Weights of a small transformer language model: MLP 512 GELU, 188M tokens.
Each number is 128 + 32 x the weight over its row's rms, rounded and kept within 0 to 255. Layers, rows and columns count from 0. Numbers have three digits each. The size before them is the row's rms in percent of the matrix's.

# q: layer 13 attention query, 128x128, rms 0.0901, rows 121-127, columns 0-127
# k: layer 13 attention key, 128x128, rms 0.0897, rows 121-127, columns 0-127
# v: layer 13 attention value, 128x128, rms 0.0798, rows 64-109, columns 0-127
# o: layer 13 attention output (transposed), 128x128, rms 0.0732, rows 64-108, columns 0-127
q121 128:061172087175110138137132131139150173139144163121081127141142173144138076148136101147163139152155064168131140122129155118147099145180097096133024059110088152128161129109159122119213109163107144124131133173114132076085152155165109094153140077161090108136092086142096135140151111167165103133099116156075104128094153121107176130102094136077083181095139138191134077127144147098202120127097
k121 125:092181158101110153154142177158120098061135192083157140162108177155139180106082185139127081146061100077117123165117147084115153147105157174136166161125167175101104072131084107142115115131081188157142124137118090096097156174140094194100135128170081128135123114114142129124130154105113161133083105175136128179133108070137128098134131183169095127141144151187136144072124141047141163130136
q122 102:080113108100123157093153181164155111190144142117093108111142146154060103199139123067115089138079070190138092128133111151093142126107120096130084174091127147118170193162086118169133075146145152112137164129124125128120164115134112162136129138157173163132115132108157093079210126112063100131116126134087078149209108127078118108071151121087155077160141116167123127155114106097189175130140
k122 099:082154086118196136203172125146151091186113119092151140102147150164106171112092134162140181151169120102132124157105170144135134122155142132165162094162113179104067112158095117062093122082103096176124090138151091178112140119130109136107133155144103153157189132166093086078127049113120090138152126154068116138110105163173200137104165108181109126088138103103112162141114106070193118122133
q123 113:139118134111100154116114124149114178089135111115108041150102126083115113128149095133147110111132084055128081139156150131111027172140124124089051159179132143136129180122129176067163121154113175091096111188122146127161120104079154166100179163117106139121173130129134079167125136156167132098095130078102180155142107103147106115116174158113149078147132176193109141107152084130179155167172
k123 112:145157164161103113128137148095113070171164055129074143111135117132098164118094101137111146127083148117099154083095104109112131148084075207137174129099174103210144066147122074091136182171114104105156137118197079106196130103133121165138120141177148148134136091158140155114078144141137144154190105137109132126084131142138135127085090167126131148107094112080118165132191068094073118114158
q124 104:096121141101149078151173158138114133159093155071120168126157116134146119154207171181143181171086103114109128132148126127130050116158106169119128153131202146122177095102099117131125137076105125113124126128091152161134112089152129180135115121112100163124133116123151161134190134160081137163174079148101126162173138116156051148116127151099156147141141113106113095194110014097049145092133
k124 101:094144130103138150126143139146121115089105224138130167077132180128092134191104152136141122100156146137154173052146121143136165158105078077090138102178099126140117165176123180050167149088071122133094109127159085133066136129107127121086147151194123125140122103105123122120140108208104138110157083099098117083088111139142141165164183173126127139104183107069152075114126118184128127153093
q125 114:157136103140111073108114134186134151116126122138066059090153210163133148146147160108123093116138143189076114103087113164105207090129128174117155130135109115120088104200075186105093097069083110097089111135150101146180189147093136093147080134162158140100130159153162134148137153193112094158127153149100088078157075141142100133136121112118137143153119100087140096115180081111179139147122
k125 113:146122113125189138174153142119128106157061128062134146183119091115178094173116141123129180146105143105112124161071140145096125172170090094102147111143128138142131116099178108116109080076058089104217135166190150152101109165150162126117109129189136116106134126117142079153058127134093099149170090102141139124156082130155086141158143076164176096169096148166139072145124098067130098162149
q126 117:108203142175148174066112132114060131104108154100142147128116128124125153128132126097161114106118189136115089144095148086057170087163128171081114091079132160091129102119095158106105102146153105110155166078157104198160131114145148197110131111053130162135160141135092107130158091096138110111096162165106173158084093133153149057131104148151104117120187110162111180121120188129075154071145
k126 119:151103092158157137139138133165102160125174124143149097112137105164076137126161163117159103116126135147127083113110142079117059125141116145089099138130070105086144142181157128185157199156189099177066119122093157114129080109135144134144195159189155094091151094106142146108105130134133125159120085196086102148103174167046069167144151104174182121166097108084134136124084087154129110168099
q127 104:146090157056162072198139136183112143120131105077078157158143135128132169181164166051087122167112118121124213123124103124110170115099143127128169133129139136153149142155150162162088102149105088109104129073098131167161153137151092099068127168156129136089104096112195083106121133126117095130125147101106113127097091171067100169222097135102159126140155119053099116163147127104122124122158
k127 103:105125050173212111193112137137139173177118121124098127125115122087162094148155125152143140107131143146138163146072128140164137114071135153142118086152158084146104159075164101104123099084141129140123107167108084130139077118093118135118122136033113159170131141103175137160137110115107130096156099127111090036141095133191092146122177124136114113100144079065117072166083128164186141190135
v64 095:102129121134136093114111114129136122125144140089127131165118149045160131135155112135110207134195106163132142085136137083118057126102104092104139128102160159146147118156124170170148203097080148158163122112111138179179122166065170066160100156129187112114160158104149094165112154148076098114143092122160150114099176097203126082142109150134121133128120163116131075085084095170133163203077
o64 097:082157168165158134103148101113146112144115143153138128087157127117109098105148167150090102092098133155099101190106147160169154154139174177184124123094112137043151077065176143124124108129117131119075144173129128163160126164085095184100148156174132185128160156093123155133109097077083110144119132108128125093095098188100133123097143051137097094094126084138149117215128084119171137070178
v65 092:163057136171068201116172170150135120116105146171174062163102145155148131146128173144087086156093126079124168107162107112087135097109065097119129147139102121149147066083140195086148136133095169125129127191106127138208163094114143121081112109080188134115111126088111099080105116148116110147098175113167174140172093162131122113124098077106148087165152112138109148141076134151095126145095
o65 098:157150197096139104131121119146137104130152100088154181131133105100104107156174132129110144112143152120150136123231129128179123146093120164134103113224115130177062138081165097131125129078140127091098157166126135108049126095139127155088102125111137128104111099123145156175109029182120140108119087127149151139155144113149102173121071158148116166079133073119145191129095040155141119126137
v66 090:148209085170114138085049180106102118132084090138089169157173126051124083106097147131111109085164163155124114178132096137116140089154113097073097126149164115165113171116157149146123135128104144153082145164098107100154136172153178158092116094172115088088179118136121160108160109127146121131141125091123173127073124125094136128202086152143074130118113094063155070162116163124113159191148
o66 097:060103144123106075149141136077068133130098138129094143200185114062156126145126160142094126116142109193080154049122203111123128177136136164145150108116083123058136157089094120155091094179109137159163125100095153144092080128088154183167140147104137162129126145147131130130094110098143133092153176097108138160151142142139127123108189042131114083134131105200146100143123113157136167172132
v67 107:173092128127147126126096135131088121135120126120153174156084166099098121079107205203190070137168160045159172116105115131103177134128129134106160104120152066127108159110127156125160085134108138127145127172101100106116132144108176141129125160180155079103181125110087171118082185100184106155158077134147139094119170128146092124078165091151104106092174079115140080127084178129160113121069
o67 110:056174131173137094152159120076116117152100141118112105133139130045087131143114043089140200061091147156111171125136141191160145137135128173129117110127078110102152087120143141174140127168117101166125116063149133183144134072133146110158139093071161110138131143131143126121119021099145207156115145169114172157123170151090172103167106138129131107122127120098153159132107092124173099149140
v68 089:155111072142128131103126143153116131081128148128163106097165088159174078106131090161130167174105129079123104149124082145144132096124098146043077095182105109129132142128125129142112079151142108164081095127056163111151126142164179117105168113083082074060165096170069131102131183095141118086129201142108125138160139163148145091142122124126080171185113108158178113099090156137188101162095
o68 095:113132153111173127176119149155126134101099130163129108139145142074151175122094187129170103102154129133071112121162176129133119103108125102143146138067125072153117165134093174095158078155152120111168166142125135029106116084155132181176075092041133131111106119155114078152140120089167167125139162161098151185134093113130152137109130131152142132014147120110111174150135092111095185148174
v69 086:163092132044119147092154146170073122149145127130182130126095120137153124132147105059167090157073077162131131123151120156136093141107133157138110205162071113119085138169149119086141087085141097123167162186093067121164182163131110144094066138180118132126170127130131124084099115123123109155123193101115139117131092111200141124173156147174077147185130150143078149148099093108176152105089
o69 084:119172105110146165113144114161073114079149166113114141146188131085149164151123110136066089162111152053146115153202118180097127130130151143103141133151126141162098124098122133205163148064124142059121141081137099092107104177189136138158096147060114096122103142083127082102151088176172089150151108120194184149165084143117171113133129138124116134079160081139137085108146148145091094171145
v70 092:154166123095175065140091127126163162141112148142109142090157141114175118155114141123065134114181107129166120142124122047159075150134125164166146145071099123138059111123098120138130162117106117133152117144115121106069126115141125141129138202097052081136047117144172210127126112121124160119131111132162114132119132188094146125234144183101143099145107104159115161135099077140073083105161
o70 095:114071135150136143106154106077167107126135127099132117136154176122105100120096118140186137148134172096124159174120140150094143111142133106109115114143120174080101084204082113126170150128131128112145105088116109122106107162125147128215146086117105150149181058187133132137135222132108078082149156165134094128123125112139099159039157120133101140141081229093038149093140143116135124124135
v71 090:093097127155132148091097172148155113093109118144157139126134143196119134104148084065137119151069116116168081095121127070163135067094081135126103116167158110167158193107134083087130121154124117137118161099100102163143178136122170102141186116205150159127165109157150072162127096158149158094082102096164120170151118137124113041044073150144105145123156061143147153119126139183099151135139
o71 091:096125121117063124153156138159116129111159027174130142112116123139118147126163108089185110148129106165070108092167143174131151155142125112172101160112053122140091124116185141093111129072166080126141163215147162154105131119151126230081113160091149063137122073083138145109116097156092129122139143120096165136086098146104088159183197120145162123133116134086148108149145157113095132104127
v72 089:131117108121050188061150093109168132110119065129075110146143211095113089127099110150143091151160127118120152134162106176074122086148058117101184092100122124128139070099096163127111097171102143142121154164153170088169117105081092076117151161191130101156158103134158150056132147147097144159080085101147136146121158163106109158142172130142120159085177099126150120093092155128125075098138
o72 093:071127154105135085129137141123105115109145122139113115150174133092150114133101114083194161146123107146098108132053138102178134166101115202109088113169054163185151129127153150155145172170185178140153067122119068174106153104147162095017140085124127110132120095160134157155121113125138105072166126105134144141135125108155113147164130148128091112072146091165106153131063057150157138128169
v73 104:090148176079136186106122150170095125111111120088135144140152081140144186133160168072163076152084150095117136120142113182116168134149166147140057104141145136130163125137112125071052068121112134136125163132069076104141166122070103202112120071141075177110126153101135127101128100093130152158109163147115135127173078147071139163126135108127134149159119141052113147121209083142140171141152
o73 109:121134067086110110098112077105074145136161149112047161181083103185128133128102112129107105121116139104175099081204099115095158141119112072084138165187136129194136153111160114128103179161131131114074159070152142094078129142171135158107116149136162079055070172136138133114139136139138123143172123092150133160149148114179118094144086166169115106140170116146154113117200170171096135137104
v74 097:120126131141116094204140124169122129165098043101136096106119121166181114116157084106128081069120147087133098129102124095169129129112140108200151167134094138095151120122125118142077122091151177126126101125092153170146073118165073152110156118125184172108065071122190146118147154158129101099077119118092153153155146132161142153066178065126173110110112154174123112115103055187131078117115
o74 099:156144142137134148130133139111154154080139138090119159160104091160101070128147103105109114162110079100197128167142116151155094134105131141128115140167130130201107079123068150107154194151119088121192164183146162090138144123120079082084081116126121112195140147189151146162096161139139164149119094134115134042146066138084028129121104178135070146133123151109111094166082135098156157137139
v75 098:152073147097162139181162128111135099126127118139154173134168132133161130075137128061124149111080094150145142137116115135132138153129084167103143142102137127108160128155091085135113131081200116140120094072187176150146100117185136156091086077067090140147100142171069133122149209123132084103140128061111080116129156099182104092084148079089130111129143146184161101162077131167175133157194
o75 102:125181129138135117123092176140217164102132151125122078174085084119147128158127141158162104176150074170100128124129174135118103090110178140136123121139176143159093147115049188089125107092110162102143175109168135116170148166157114083137107105149140106112128120118102129179102128134136192166063130158090109048153037115070148142130179119147150111122134130118118074071135117092104114110179
v76 095:146122166117130112174141119149110098126094114081127152132097145101110069143144173138154165186238133120166064141130120057198098134110122174136103126094187135138137124151133206127090089122124150142170173178057108106118148140074161131168095145143136170088139070082140097119131135103124118122135148146142117144152101037156089154170124173137096125125149143149120132102170114117189140166151
o76 096:076117141159128109062136090118087127124125127153202161118135115118092141102111136121161130145044156124147108153133102171129103123164106135041150140167139137091140079122106112103144151118156122138130143108079095056086084167145168163092154161116135148105154184146120124140086117089134175154177145093078156131151156185110196141140049121173085129119136131082144089198174131109172073127135
v77 094:148080181089134181152134165174125134155141147108143175140141095165169095156135135092142111113105102080093104133180080106088116160111151118088107123176104122144130153103129100126121170069145131139131133090059123147127093085117180110156128117097110178163097107129123146121128193152130133097183213192077156140151142131165117080117186146120145109162098159099181067114113109112061067190154
o77 097:159125128117140162139129111192132122106055133081105139124080152126091116170176114147133125071129115120116099111149198114135171089132127138160118199132179120142122094110060127098196124131095119151132156097112182102136171154120098149112073154116158134063129097161134133120136159174112143163085157116134117137214050134110118155067137111120113102056079118088165208129108164171122154119144
v78 088:097143134127106093078122126143178129087164133142107044083105173133105117177152108199160146167124171091103107149122085102169126102127107122133102113119140082150128088095178206182082132128089160157205161137044150110159164120069121139149154090135106157139163116125160115112111107109112161140141124157185128164089079139125104105155060109099148163082136108146080157160146131170096144083111
o78 092:073163166146115150131181129072075065143146096145146156145117118136063122101150192088172120080121189065149127148144087135095094135138106121117128137171081141114120126152142078117142119146163092127106087124133076064096110080161139193098182151179187112129094110113094153146146123134134095106170086081099149183137203118168119202152081148160095151130145108145116162153106110126149117135151
v79 110:050084124116144114115154131161156181157090228102145134076157114087158121131162172090107134072128064187058132148067105123163081120107149127154091107140128150118131154122116148133099164137090093129168097125125155175086150161094136088142070112134158094119132109128181081164116096137133161166117156175139110102165098095045156059086169102140114136101124113108131151104155150127105146107149
o79 111:153161089161130126133173108156109134146107093151133150057092142163150120057103124166165083121139138113105068122111101095127135164140154057165126171117125081099137106121130118126164135122106145125131109156170161128175125190102115172150078103129105195098201180120111187068148138181128136139127040154125086134021077120141086172096140115079162143160124147144118120139128120116130159132116
v80 089:150155141129172140117091122094116105088055127145127125162148193153118050122110118130071112091089137131152131189089116085113111102129145098141105113130158111164173158086153082193075127174079146056107111115069160139144105151185140181112113152131123151093098159122126116118154179136124114119111122071196155096123103184096060144140192132161144095105099081108160150145171135176121108159134
o80 091:121114202140074108108145150137146183142121131102151146162117088090079139132101083097159108132131077133120119095173141156127153198099122068139121136135138196125059150111085157112119135133117132164235138123120158168118130092115112138138187105135150087169136093150135121121064128160048115138115112141079109113139157091122079123101118111082085140157187157127199093151110112188121176159155
v81 094:131113142088111078083138176138117153116122105175119139157112166149109194170148124075076133128136126152165087092135179085160126168158072106158142184192153090158135071088129111125177122116126143113145182124076130120137164125137120107122098210121155122206150149140134121136093150146077131125097049142129132168115189105142136125108075166097101100177155177193086110104136149108099165146094
o81 093:112137130113133147100114100166137117161166113139160165110190083126112131125192099117135156148096154154122120120152133157135135090112125176115108162074070190015144104178154125135088117069151101081069116133103134185114135152157119138109118078114178158164116126120209152123143139176076069124114190080116123108153127186111111129167134163163132150097155083133115111143152085120090074101089
v82 088:176136156117138100145103157144143141092113153164056145077102121108106138131153179126168127083104178125077111116106117112128185146150159084155161134117137082149135188085166196098169117121116122103120184209104126139125115139131137170085111120106139136135164099095083173123132054106148176180116171102196140059088111117160116146105113043127109084105112085133077105152130113184149133109118
o82 089:095176085113135104128169113059099103124149115087126137190160121091111107112177151092083146037152168115194204076182130163187089196130088123113173128145153139132129115109108079144116140130118165133092078099125159152146100113104156130204141114143164101119112114120174134113062081120148164104128054091108152129149140132064112166116173154138125162156162089136116140133137114126134117164143
v83 098:093092110179140128157084132128187129170141165119232170139144074073151057098051122093084122131162121152135102063130087159152123114172128138109061147107154165139132155188127116119105153136125119124120189126159149123134166128094184159123121097114136067125074160143064106157111148126100175091154089138092092121098125084081172148112095132144077137099123140123140096154167103107120128165145
o83 102:085111094119140085126145173134111152145139048159081125148084101138173149138137129189079155153146117190074117112053145109147144141167117106150121132097142110078132160086099139136152091073129121078166122133143126124134134141128082189186100119128140200096193117121134136129152152058119200148136147141164098108124120171112145129095087098140146049201098150150139120133197164126126126098093
v84 098:188118106100196094125141137129096106143069146106199139163109098154176130118087167102072116133138115130116114080130144127170120150101159181122180195122086146149047080190134137111189108119102150146152150157106066134119183154168113185120139158123083113131035135104126124133151135147155112139183146149140104084118078142157150168114125149132137100109110095121091134089132067145140110119196
o84 102:130081171193113208113102116133151131132149136157111125063113129120115100159098083168081127156125176095182145188153142122102168100177114134097090094179185137121112131141116113131143154081110098058113137076149139086121052167130124107238112122098177105139110138139126124143090151102110147156151124156178145138162136119114111122094099103159103140137099179051136106132109163128160099154070
v85 087:146117172111159159120156135184104154177135188145082138146126095126077085103135121154112080158118157087105139112171106095172129152143175138128100192092191098132127136117118068037137106133166128160116146124057124089113141097087114073100145101181139137156126114068116180089172107112075146175105090099101153167143154103117113222122109129169102115196142142088127121136132089139134135128104
o85 090:125127134127160090141103075121065110097128096115071145168135087118157133139185117141064147107102154168115137054141170136126175156098058099104164117127121206166100102160157106128099125120155122084091168126098086148083180152175181101070106117119124126148127154152173121160105153135147103103144145101123134115138127154127170065146060170133109166138119091101165140099226168126171104151157
v86 091:117114069133170160079110104145084120128159175129073116167147102191079095110169144171071166098124154170100157111160169088101130128119145157077129149095122108126106114091137133112121186081135152162140049128100203153113166123145078154140047085133123139137145110166115076145134163131087117110111106148088121149197127162153146112059091077121126089148111158139137172173148166152139123121181
o86 089:111129196159113130170105108150178122175107154126138155079058142120172144107197153163139087130154142111104131137148095118129168126028094070162176093159176105088084134182115152107100067153078099126079194142170077118130151167119093093118135162173135131100094173105123169150129138140116126141091151117099064123073096130146122110178103175121149183124080125113118118118129125129110139165105
v87 102:097186172100111170051156120145170103115156092127138102099135105113000105197115103128126123138145168066164094143131130135148110170150106114132077120118140108098097073169098121122076084084163103147154176139160189090139129073151105090120129159162156157139131076119122174128153154154168169137111113089103116110107137118181097172101139133147155161105156118138102163144143133157155147094083
o87 103:123128156151157107168170155129075053114150101127104113204136097131155141115129132097101127125103124092136151096108100133124112100151102134083163154153097187160129128139130098115107189120143157125136119139102042171117156092236155098077161128154143075111132107160087081150092123115165119167139144117092139114196119139114142161181074195170125183146180113140089154134073141120095084131084
v88 085:102201066107164099135141153147111057189142087162158191169116097164134093096154202159083088099093164103122091101151120114156107150138120167130147199127119110109090092130123159104117151112130108150171193158139058162192107087134137146105163163097141141140162081109139157107149112151177180116092108189152112161102103089104140153127141114110109142127167111156152157130072168164095135128163
o88 086:134134130175081113207149121135089097099145127147116147104178145107097132167109075122147152093161151154123156177093106131153120110137052140117205125179076151148097144147112104118127179099120069165103124119139121121036129168095176128228079143125149105143130098136124146160115145152152165204133154054121146088153128155100076144105124150160109125153107127137077111105141081096143087123095
v89 099:155160113101110128125136107130195133128164160065098144046146116041107160145138164141150141124095150137077089155143104134133135138146130133173170158095129126085053184137134157128137108101156110138115167197129175114163114140113107119133109111056114142125077110137086140092171141074163128194082081108144129157134133135103104114107186033149133118134114094135133132117197131205099108151151
o89 096:081131094144155128134135131093106115118085116138074105208109152150133116140106150092142102130166163120154176095126097117161097160125162114102126121125122134138131122109068063143092144191134157123178137080149085145146203106130166077129112079202141135114141118156162179102113203126120190105211081066160130104084087107091132161125132130144122206146163123112082108121147089079140121098126
v90 102:165177125119211091153076083076102144107163172153097173120103139147163153158175136126141145145139157168106195096122163084081144119092140110179135117080115147125122148102165149096138212128077138124165078105135155109097117141177149070139122159079109100102117170101146097107095109149186105143163082123117122082068134145154126162150149135107107118130145095069077085152150189151165092107104
o90 109:071131075163119146062130131044144177171135147113130094074125151121087147132139143156110159048147173080164139197137118127142151172147148098110184106093142150063094098141166113156106139165061137144139152131137124148198106122083128089191188117174088148161123137107139129082116119089146117113087152148111110155120145108174157099106170099075145161104135133151113168087096154153138076124112
v91 108:135168110203158110138114150084139141099179047193143161099129112190150183178189130118147129118136160057165172148132178143113145136133171147140157118119097138116049148105139116089088121112098096129162118157117089136145149083156129106116153151111144137101166164151183119153082078145189111118096094098148112151070105172121110148199123154087141125158137137149073119086157120108099127087076
o91 114:127149076124074148113123066070133179120145122099079157096124163103114126095152138126092138145152147105152150178158104162100093100144119121141186117111070123116082125148152092164108193147085130149110113096122122174093125077135151113191188143134119092178111057136128091128158115129183114114145210149197142119124170116174115144130165121127133171142169124134061181093098180146086101073101
v92 097:118160101099142177113086130044135112127164085184095112186144101113116154086066118143118083175091123010146172113128167131130132138128138150156125091162124121139131094186103117141151149081116134112134141080168164105158144187113148133118126120110233157156198092094139120144096107108131098151138090097089140098172152144149183120149124119109109092166104125156129100155067099161141158144127
o92 097:139103172145167075145171111075109162145140168108062158184159077170164096163192088133085134096120118160134127135127125147100131092118149164077156118069107142089109140098166166171074189102095144185095162173144087108114099127104149118164155164135138076107091149091123125182145128122085154074109128123163187170145108159098089104157105110161188085106123164103128131090104090085142096125130
v93 102:067117129032163092089082094127114112133156134091116084100110165072093166155104102157099091151149160113111118172143147119155094161117128160130120082123176140089134072173117140129117091088098138153141056137058149132138151097111150166119133153132163111157131078163165154174116124135123088099118090082161116176086190139131123149148091176100127181183175174148105112168130124124120124189067
o93 107:103192131217133153139094168088095088151153116148111137169122120134139128120095155114094187148074070129119097136129113140100127078130150153093154125107123147086096079182137116154072139165121113149092164083161074152138139100186135112096161102157123153169116094121119093148151182081142075122170197169054096152102158176155151158142073148165121112083123084111094107168141098114097138124176
v94 089:182117113235116121206162101157099154113165077081157123111157110123182141159125111107119138113141141145110168117146165125097146091132129138107128113171135141161129181074151144102230139146143145105039094164110162115128120123144091089131167158081167115119055086158102113132171105128163152117090117137100130111107081130069141098081145113125139134166158130103157164111136090128105054159116
o94 088:141096093036102144135056119156211173125105133137133144170094149137125103101152140145089123143138134148120135117119131130234130149112131103131110104083147082183123142145130088131164129137143037129169161186110132131140136046146117071131093081110066126135160113162204145111085160119079149108152128153154123161100128126120118155072176145132164124106065109098144159156108136146135161107107
v95 106:158076174060152166160146110157072213124102144163130150113121127155101103119168142109094168122112116090120127140099169108180181128101117129093141070091167125124157143136127101132073106096135088130107078126081136116116169112066162092139083105164136175172074167082127142130122130107131172100116148151143102126194073143058159114072176139136152070157111129108110131096165093126107155068162
o95 108:124123103169107120110133035126179123145150149116099193103039151129098126100156121126190086182067113166116132111182112118073165123150120063152152153122201118122097094136149134096090129107117149104107146130146127144149150130171138135095104102104145092090168151124193123152125100181114115121086087103123103133111185107136102148111102204058137161110141161096169187093176169141142121104122
v96 092:148083092073117078202116135164092123117083113079151132105103103071154155091175191099135104107110190130130154105071148108173190153112158178150158133166128151174103199141077138101142107121124166096118089140204077128096127138140128167124123125146062119075112150108143179114136153118145087107118182116127122119099123151093160167161103151144081123174150133127100154115159119055084153121141
o96 091:123189074126152115080093090130153101156145191111143132099166144155103071155060060127148150169155108144180096115145145168089078113148124104128115138113186102118125119112125079144125150147127135085154148106130147106125085144145142134229107126102063154196130129182134076088140089123166110126146183168139128127114164103125130072117135110167139071120083152108065083131191153113139164166115
v97 099:118148137136049111134123112136069177187169084178154155116139130105115107138096125169111111112150154157101131134176113096163183173157152072083154076044157123144106213108187075109099066169104118136089155140122143112137117135055120176118151101133142122104099164118149151109115158114151179111106147115157148130102161134092149132126189094118072128087136134098151123195162110132121188103140
o97 105:109091119105141109146136142086121109166125148143107152182130125112109094063160122128154116120109092199103191119105115136126123171108124091167157146116095143205123122125098109171063111153104157127127100079131118109136163098132125173106121148114124144155162084161191126108124119047155150107132140061193077143111177182109104147141110129007114128136148128180207119128194134123104132151114
v98 086:192157140202159185159064156095193133146120131185073151082120134103178163122092141129192100138140094161144113153106105107084113107097141154144149093135121145156096193128102073083191137125143123089095165071130114116104110160154147174124157109151096108089158126159142131111094094122100119096113110080160106102120135127104115095196078164101112100157090073155126172098078153141101152168160
o98 085:095067113060096129154177107085133187117132121113164071162156153143120126151129125113137146132161130138131153051146160115105094155139111161112102082088111108101117123133143199157109144089135148166128130115093149118098121146092151156180157157127096123152167089142078143104161132153086095062133165201132143159108080110149173131111247051133128101139127182113088115122153166092118152088123
v99 090:150162152179110148104112134126187114140169095101186164152130111133219139100166099065148065113106086148125174133112094164132086122133104155154163131147128152095092198133149118095089147122128139132126128126160126157187083146125157091109189146146112116157124161119119135140159159121121085147138079076104082157134152086110135146082059130158116091131133099113185072086031100174107171152121
o99 092:123113120142120108162103138089097180082117130142069091136153114102106102164168106185128126151182129182097106082130212091156130144118183167181063152094057126093120140063096125158146155116157121133130167158125124192125184161114136096143086095136129130148157117107085131109131112120140188119118112135174148063104098152144129104098209103157083105145120120124176067162136177104124119081162
v100 095:142116092056089142110124123127139154049157163121087082123125145135092101166102067119116143165102137067177122136135125165148184081148070102143139166152112088152148134132091154155162100102151119142083136132095130102177132167162160144121076110036072134157118115134066192106124163066117182118090118116124157157136138194160095133176112143127156119150175111181105150154113135126116061138132
o100 093:096145113092160131096153178121178086140137119119150152206132138088156150205132180047178126128138117148129155123170111157104149109153130134077090129120129140106112148143123122093145100152169145081180131115139060091113118039135155090165122109111153108108105104124152108182144152170090094058159122082103134137175118092093146118114128215179112128082144107109066177093136098150127138146164
v101 101:109130137134140111154130146195053165199115138126117172112150133107119114156143178157169108083142141132161141127160115084111207125084157139048158141070119126150101208159192108129145084134091139194110089128079076097139130165117124115115095063126139102079070113131127100135098094110180162105162152158146152126086106100194144083149149100133105120142114131068122142125174152140150147099116
o101 102:084114110119098168136156121119150095148120177098151146157058152076105122077099154181073101077098163151104157148185146157089161128184125108192153063166129095140146110096132149151080122197055085113091143073157157086155090102134124164121134173097109134141151180123161161102150094106171152108100144082159124151118128129104144156112136120034135151131133123093151147132163152118154147162076
v102 084:124177111070115119048144079091119144133186106099128085165131117147149181122108108142112183145113076128143095111176132110085151133182103131141139120158169132099112053141146097178130144123112120139041159094142110092121098127086153135154071154086167079143138068163088167128193194104124113098147124128131142154168172094115151139122124179133111127148129177108178071120089142150162127088075
o102 082:152066180145188116126099224139161089081110124184106118153154090135116111121073135146153103112093127205132110151112163100162186113093159169084107126042120103085213153151089146134103125169150124153130128114096090139160170178120120112082107123120142128095100108087175092130143141130118109118123119088130089114132143201158163091139134098122158116106111128130167165161168089064103138106142
v103 086:111217146082131099179110057071103130099165063165101104117137154104174042167100083130121139170134109068126097164158133113117128153123156126146119137128112182108157123121145068177115116132095171129083152065078063103128175157154113181115104141114134159117094150133145142153098039117136125108120131104111178129117099169104139130169130134158130115180133179107142117128100123131086080174108
o103 086:089059137102107167111094177108133183106148158088080198216178134152131109132127147105110081139112088171120129159140115142060165109170123109094153104105146142130095137140122144145093145141122059153200127132136147126162090099087151098119205180127096134107143076122144109097147168137079119100134119087153099144209153159163088093100128113115073088091157144120149088118142138140155157120182
v104 100:099159078182114107171125118045148111052189149129106134157120183135174130134129127102191160152134125088177193088111112099076149108101126111189111145142136119142119128107094170112132164144095142137130147131123118153145137130139109103137095100166142097091176127114150157147130081145130130160120120082168139055087163178194094054141185105085119150102162156136113075139105156108124107193076
o104 104:084176106080150100050151170107183171134144079100099133112194106142139120130115130059111117060143110146112121199146124188176132159145184143086159101087070134145112095088152103126134141176145162174127088157190123159164093131070099136128174167125131133137140092101097132098088114120143122148130122162188140150126089120105154118148158049149140099116119105169075146122093104159166129111164
v105 098:161059113157112158144152153138136168161096165076168070143112097123149106118129142163142120099047107170175141133088167113192112097175108121137123110133116105145122092139163138096111075143165145131180159199160150114175118170133092142114130113144170114125050133136095061092155170092088112158115159151120133151208098093075127110094069096167129099128130175086153131125136091134075143161141
o105 100:183154198108142078096085139172097131119144114129123177128106110144141098131136086151101086220155150100098168060184098159124151143097184173161073126113150105137150142119077085123162121095153091092144195155103094057099158117140117159091099083114127160123155174132135170142126103140102158132127048097150104104089136091122140112127090191143118156171133131123171100164146097115162161122092
v106 091:133134145127067112122129180148096132065148127112133109139145115136190182101080084140120159160164119094126116114152149159157153135199167123145162141140159120108082092144161117087063079115179117115090194106089152108089097133096103145137166089110146102108169202156119161124142168172136131114106119113118106161124199123092105134066102229112115178103097102096136086141117117095121163156191
o106 092:162129123084165164130038112124138158163127096177074148129142097133091121133162125106163117145089128151101126060092149102117154140105135162120112156084077137160159158151101083096117114138150156106132095100102077116149188161123124170150084147085140148097078124156135137146103181048156106109161177163151149147132113147119146079203138071165098092091124142160193150161199130093077140094109
v107 098:119115149078133072175152124194146145111140089087120133092099097080168182188166168100103084146088149129124086141102142069157153180093180158086073133171145105125139167081145074089108113090134156139149081156132128126120095092092181123147149147136081140112097124126151111122148158085112150077143169178156144144134113062128089099102152131145114136181134174141131168207169126117099158146181
o107 095:141166118121117139086092118157122091118112176107193166160094133211056117129111106146175115129167164121137098117178138143106060083142110100181145173088172138131143074138112105082149129145095075125145184111100104156134147102173111173144072105118095124100129100164138133115146136115139104180140161138133072138129156220106135187127106143108074085130103123087132100112185166145066130180117
v108 095:119105118176153088088146172138134109116157127118205126118139100154166202198146089127089086133122095145175134175158162118102111119111143131127105140169125153099110141103103159092081166102112117114192069105142138150094100065144055102107133141095124093127095129151165125205107152177156045127146089107099118120139129181152136157144158154124127118152126196124107118137098164058156166164073
o108 098:177147109125095164100090111144113162124083111121138132108091133133126152106140137159059151131147133116173094157146105103147139090083216105201123126127110144111110122105110117125141128144085121091081173135113131171149121176182075090131148106099083143150138152166065056120179161160152123190095206222155099121126119123164144117108097092147128172106113159152093146084087135136048147116131
v109 084:136170104089164088100149086117159098100131121079090121127099170150123159141173148168177083156114106117098094176145111122121066109084156178106097189171086085099118112107120138123108119105104109120131100163045172104148136141160165127135142151162162162143174098168112055146113099101124081137128104135215164113101158125101099155155162103146159139158120179118092109108110138112184074202082